Part of a small language model's weights.
Architecture: LayerNorm before each block, learned positions, tied embeddings.
Each number is 128 + 24 x the weight over its row's rms, rounded and kept within 0 to 255. Layers, rows and columns count from 0. The size above them is the row's rms in percent of the matrix's.

# layer 3 MLP down (transposed), 4096x768, rms 0.0623, rows 670-700, columns 384-415
size [105 107  96 102  98  97 101 109  93 100 100  98  95 101 100  99  98 102 102  98 103 105  99  94 103  99  92  97  99 103  95]
[[116 128 122 106 165 109 192 106 138 111 141 133  88 137 175 122 109 154 138 102 116 151 124 123 117  98 122 140 126 128  86 148]
 [ 93  61 131 154 140 143  99 122 131 106 137  83 106 116 109 119 100 161 108  94 116 126 172 160 120 165 118 147 105 171 132 141]
 [119 146 133 122  80 103 142 156 187 120 182 161 123 147 129 140 126 132 105 115 155 128 168 131 110 108 145  97 124 146 130 124]
 [151 117 138 153  74 137 144 148 149 105 121 122 117  97 162 116 112 157 120 111 108 118 162 123 107 145 114 120 163 133 129 140]
 [111 123 131 146 134  82 160 122 143  93 130 154 109 111 130 129 192 126 163 150 130  74 106 135 113 124 122 138 136 132 132 116]
 [151 140 159 136 121 111 131 125 152 150 136 127 154 155 138 134 114 126 147 123 160 139 109 128  85  72 155 140 133 120 132 162]
 [ 81  94 108 179 119 126 139 110 147 117 118  35 106 119 136 141 110 114  68 124 119 158 119 125 129 124 107  91 128 128 150 147]
 [186 115 144 171 117 159 123 130 138 123 215 132  77 126 160 154 160 133 145 135 131 140 122  97 108  89 152 119 142 122 134 110]
 [123 167 138 128 110 121 151 123 121 119 103 105 168 127 133 103 145 126 150 129 145 120  85 139 109 101  91 101 152  85 129 112]
 [131  80 135  75 123 107  83  95 122 110 124 169 137 142 100  90 120 113 150  93  98 157 110 118 105 133 128  72 104 120 102 105]
 [115 157 121 116 165  78 141 121  97  96 103 109 184 118 147 138  81 119 115 155 182 114 131 138 122 135 114 147 122 146 177 111]
 [150 114 116 108 109  75  97 143 109 129 106 117 125 148 142 173 116 111 138 102 101 100 152 113 101  88 122 115 104 101 114  95]
 [155 119 129 163 141 102 104 111 111 108 151 108 144 144 108 110 137 166 164 139 137  87 125 129 147 133 154 116 145 108 100 134]
 [145 120 147  90 139 108 112  99  77 132 104 130 168 114 103 173  85 126 126 104 138 118 111 135 137 156 127 123 155 152 155 183]
 [105 128 103 112 186 113 126 141 120 121 164 110 144 151 138 114 150 100 137 112 153 119  67 115 120 119 150 137 152 109 100 168]
 [ 87 127 116 125 183  91 183 135 159  87 130 136 126 130 144 140 163  98 151 114 136  95 118 125 142 168 136 141 106 155 170 165]
 [111 117 140 136 111 100 111 122 145 160 131 141 120 135 126 108 116 154 144  87 144 123 121 136 135 137 137 124 131  88 170 125]
 [143 149 148 147  73 176 106 113 149 139 155 121 144 137  80 131 156 119  96 101 126 111 167 113 131 138 103 116 132 108 118 135]
 [153 105 111 118 136 116 100 106 149 155 178 121 152 134 139 168  98 125 153 141 129 111 131 136 125 120 104 132 122 102 110 156]
 [184 150 112 134 147 130 103 125 115 117 107 151 152 133 147 131 110 149 129 116 133 148 125 143 177 106 119 102 140 139  90 117]
 [115 113 125  93 146  82 112 152 128 118 158 112 147 153 141 149 161 152  92 114 146 154 127 120 155 111 155 161 147 164 134  97]
 [128 148  94 162  94 143 108 109 136 122 138  86 117 144 117 124 160 103 140 121 129 186 141 137 118 146  65 152 134 155 135 124]
 [128 153 106 100 120 125 120 123 129 131 135 150 147 158 152 139 143 135 128 113 154 104 146 117  97 117 106 178  89  99 108 138]
 [125 127 141 121 149 126  93 118 124 156 130 126 140 137 169 101 131 129 125 139 111 126 135  97 145 141 120 126 132 138 168 126]
 [103 123 165 138 146 127 150 147 135 116 120 170 116 129 170 124 130 138 137 152 124 111  92 150 156 117  65 136 156 164 126  59]
 [127 107 122 111 100 140 125 149 144 107 157  98 136 123 123 163 134 117 153 149 141 130  82 106 123 149 131 146 120 118 142 124]
 [154 147 108 125 114 113 119 111 135 119 105 105 157 118  87 105 122 126 119  80 132 136 140 114 112 137 142 147 100 187 115 147]
 [120 122 121 120 136 118 136 132 126 113 118 151 119 151 108 128 122 114 121 133 144 139 126 137 137 119 134 112 173 140 136 152]
 [126 109 177 123 117 114 119 104 111 110 162 107 121 163 156 104 130 119 102 145 141  72 113 118 115 177 134 135 121 111 107 132]
 [ 99 129 145 113 142 140 138 171 133 121 115  97 163 127 105  90 124 130 119 163 142 110 127 116 126 138 162 149  54 114 134 139]
 [153 156 122 123 145 104 141  67 123 136 151 113 138  86 182 121 137 106 141 146 101  95 148 145 200 116 105 134 117  73 150 147]]
# layer 3 MLP gate, 4096x768, rms 0.0671, rows 671-701, columns 384-415
size [109  87 106  87  94  91 140  92  93  90  89  88  94  95 108  90 100  92  94 100 115  97  85 112  92  80  86  82 103  86 111]
[[168 119 138 161 167 127 166 150  99 159 106 135 124  97 150 141 128  98 127 121 153  98  85 124  99 155  87 114 109 186 129 142]
 [113 151 135 122 116 116 103 162 147 132 141 137 107 123 138 116 121 103  98 136 111 102 124 100 128 108  94 162  63 119 168 132]
 [122 136 165  96 109 111 130 145 151  89 125 135 100 127 120 154 157 158 157  93 106  71 135 135 105 121 138 145 124 104 120 162]
 [122 103 140 149  84 123 106 149 123 159 140  98 148 151 118 169  87 169 103 116 142 116 134 105 174 156 173 159 118  94 104 115]
 [128 194 130 146 173 104 191 103  87 144 143 167 164  99 168 140 128 133 165 102 133 102 111 156 104 140 147 116 148 124 164 119]
 [181 122  64 152  86 102 126 109 132 126 113 148 112 139  89 155 115 114 150 120 133 145 131 166 139 134 141 146 136 118 118 158]
 [133 118 128 112 108 124 180 151 127 153 146 139 135  90 127 143 167 153  78 125 131 130 136 127 133 127  96  76 154 121 156 107]
 [114  84 121 150 111 149 140 131 143 138  98 158 123 171 141 143 130 165  86 159 116 129 134 103 114 115 128 111 138 100 123  96]
 [118 148 119 107 147 113 138 119 132  91 100 175 145 145 129 115 119 137 134 109 103 114 116 166  96 134 126 105 130 123 147 151]
 [148 119 134 107 185 120 149 120 130 176 114 148 142 101 141 108 103 106 101 192 154 170 117 128 159 145 114  66 103 179 136 143]
 [111 140  63  92 147  59 121 122 110 112 142 125 173 120 175  94  55 156 168 104 127  68 139 120 131 120 155 162 114 110  95  92]
 [151 138 119 132 106  66  95 113 114 133 149 142 186 121 138 113 131 122 166  89 118 131 116 107 139 117 122 126 116 135 131 108]
 [122  87 120 106 101 118 123 140  92 173 116 144 143 118  86 128  77 150 144 128 142  65 118 131 155 125 131 146 138 159 125 125]
 [114  91 107 145 134 146 106 136 134 151 126 135 173 134 169 106 119 123 152 105 140 107 102 181 126 142 133 173 133 133 110 170]
 [129 124 100 142  96 165 137 148 129 120  79 115 108 125 112 133 103 138 140  91 151 121 113 134  97 146 102 108  92 103 157 152]
 [156 129 128 122 124 155 136 109 140 169 141 131 131 118 163 130 123  91  83 155 124  58 130  99 146 134 134  94 134 131 154 161]
 [114 145 108 130 127 149 104 124 127 178 114 162 117 139 159 170 120 136 108 129 165  70 129 114 113  83  84 134 110 104 144 129]
 [158 153 122 133 147 143 181  73 147 137 120 100 129 136 158 136 107 134 126 118 119 147 161 155 132 140 138 113  68 136 115 147]
 [125 121 144 120 105 150 123 106 156 184 131 113 148 137 139 142 108 111 124 115  92 188 109 120 124 134 122 130 121 130 172 142]
 [123  65 145 132 121 138  94 105  79 147 129 110 123 124 112 140 111 139 169 142 130 119 116 144 151 122 142 118  87 122 156 125]
 [114 113 141 132 128 107 113 159 160 127 136  77  94 149 126 118  77 134 102  95 145  94 154 118 105 101 123 166 126  90 147 130]
 [110 109 100 153 111 130 102 205 104 118 119 161 102 122 131  91 147 161 104 139 118 119 153 146 147 182  95 108 158 154 135 153]
 [106 122 108 114 178 105 138 148 154 175 103 129 139 132 138 116 100 103 125 109 123 123 148 129  98 173 154 101 156 153  86 121]
 [190 123 116 103  88 163 159 114 119  97 121 147  99 139 118 133 178 157 154  45 114 122 107  98  85 155 114 165 112 153 132 141]
 [136 136 156 115 148 177 119  97 170 101 141 112 200 115 112 124 127 138 126 164 114 114  96 134 118 129 108 197 135 156 129 149]
 [167 134 126 112 143 148 103  67 122 170  86 126 139 106 145 151  96 110 105 130 125 136 156 136 158 101 131  91 115 170 145 159]
 [ 81 133  93 157 124 111 139 129 104 153 156 127 137  90 145 130 115  79 161 101 115 104 114 129 126 128 106  82 101 126 128 140]
 [176 128 107 127  91 134 122 141 155  99 119 147 114 107 106 116 136 103 156  70  93 146  93 138  99 133 187 139 146 151 140 163]
 [ 98 156 125 119  87  93 141 124  80 129 110 151 143 119 121 179 117 139 139 136 131 142 140 123 112 108 101  87 144 120 118 119]
 [115  87 106  92 133 126 138 165 153 139 154 160 142 154  76 144 119 134 136 103  59 119 144 116 122 121 167  88 112 146 135 129]
 [134 115 150 144  90 121 114 111 130  88 134 161 113 105 166 176 149 116 131 162 137 146 131 116 104 131  99 121 124 115  79 151]]
# layer 3 MLP up, 4096x768, rms 0.0656, rows 671-701, columns 384-415
size [114  93 103  90  94  97 135  88  94  92  87  87  93  97 115  87 100  93  97 102 113  96  91 118  96  83  89  87 106  81 107]
[[141 154 122 103 144 131 149 114 133  92 118 164  79 158  91 126 133 139 121 150 108 143 130 108 155 126 146 145 127  86 136 185]
 [119 139 135 190 146 115 123 142 158 101 142 150 122 130 108 128  84 140  96 111 115 137 139 115  91  93 143 120 105 137 123  76]
 [132  92 127 122 128 160 122  90 124 113 153 121 112 109 125 121 135 156 149 129 116 134 141  88 114  95 102 104 166 125  88 146]
 [143 145 119 171 169 152 132 138 147 143 165 105 136 149 141 132 127 143 134  98 129 152 125  56 109 139 107 168 124 117 145 100]
 [180 155 142 101 101 129 108 159 158 143 120  84 107 165 115 124 133 134 149 108 130 134 111 129 123 133 126 124 138 101 114 142]
 [113 129 156 128 167 161 147  97  73 119 101 122 123 109  88 110 112 106 132 158 150 109 131 142  88 121 107  95 115 126 104 115]
 [161 118 163 131 164 116 138 158 116  92 152 139 127 100 144 110  87 159 156 109 138 126 128 115 106 126 101 105 160 132 102 113]
 [121 176  86  93 153 109 113 144 104 103 140  89 118 113 132 108 167  95 127 129 128 126  67 144 147 104 116 141 130  97 140 169]
 [132 137 140  96 115  97 121 112  77 120 131 140 121 152 171 109  97 121 121 177  81 161 136 123 135 124 119 101 142 142 109 145]
 [108 105 130 129 132 100 114 121 119 116 161  95 139 154 133 129 152 117 156 119 113 103 162 112 134 125 154 150 155 133 119 124]
 [137 132 140 122 142 100 128 148 142 142  93 137 154 105  98  90 100 165 132 124 126 153 123 127 160 132 104 108  79  94 127 146]
 [119 164 118 111 135 147 111 130 125 127 115  87 110 121 120 177  91 136 113 124 141 172 110 113 158 128 111 195 116 134 140 114]
 [ 98 121 114 142 139 139  90 116 134 180 118 117  92 153 141 126 122 130 147 127 132  98 144 125 169 132 138 111 169 157 133 148]
 [155  89 114 125  86 148 117 113 158 130 101 178 108 122 106 108 130 147 120 129 150 175 139 133  96 116 152 128 107 124 167 105]
 [119 139 131 112 110 101 103 142 126 122 137 124 135 112 112 106 128 157 151 128 121 144 147 138 140 135 147 173 110 107 153 127]
 [114 100  66  88 141 113 141 148 118 127 149 146 190 150 125  81 132 134 164 135 117 152 160 166  62  86 111 134 133 151 145 142]
 [138 113 112 123 105 162  92 132 128 131 142 141 156 108 119 145 145 132 118  91 129  62 146 107 111  88 134 147 104 115 124 144]
 [137 162 138 131 119 135 121 125 105  85 159  87 132 135 152 115 106  73 122 110 183 110 112 129 132 102 134 115 116 159 123 111]
 [104 145 149 110 118  93 101 139 122 108 125 152 140 143 148  97 125 135 145 100 161 105 145 146 112 161 135 135 110 149  91 107]
 [145 161  92 116 142 118 168 113 158 154 113 116 159 149 123  83 161 128 106 112 164 179 147  91 115  95 120 159 208 128 145 130]
 [105 157 134  66 106  91 177 144 147 111 109 145  85 123 150 191 131 104 139 121 132 139 142 130 156 100 138 140 160 101 105 118]
 [114 141 166 146 128 113 149 146 105 165 193 115 119 141 132 114 125  89 165 124 146 164 110 141 101  89 148 121 121  96 169 108]
 [162  94 169  89 119 136 100 114 118 103 144 159 201 141  96 105 126  92 139 133 124  99 113 108 115 115 115 147 107  81 148 150]
 [ 95 135 177 104 142 120 116 109 123 127 142 120 137 108 126  91  84 121 132 161 128 116 109 159 152 117 178 109  89 104 125 114]
 [ 83 122 152 116 116 157 134 146  78 151 116 160 114  91 110 126 144  99 106 138 119 127 116 184 144 131 172  90 127  98 149 131]
 [145 147 116  95 152 112 167 177  98 139 150 152 133 151 126 128 107 130 157 150 120 112 134 136 108 129  88 125 109 128 147 131]
 [109 176 146 130 128 151 143 150 117 120 135  89 167 116 127 127 167 108 130 178 212 103 153 140 117 131 116  89 151 155 139 183]
 [147 120 127 125 148 135 131 147  79 104 105 133 146 119 125  96 129 140 138 137 106 112 154 132 123 113 102 140 146 139 156 104]
 [138 109 127 135 188 126 118 105 131 111 101 114  84 131 101  83 142 124 157 161  96 117 101 107 119 106 146 145 126 127 101 137]
 [ 76 131  99 126 178 106 153 110  96 104 107 117 150 103 112 115 110  92  93 158 121 161 106 134 128  85  82 141  76 103 100 139]
 [108 138 132 154 147 101 128 144 136 196 120 128 142 164  84 103  98 153 112  97 143 118  92 128 146 125 106 125 114 132 151 132]]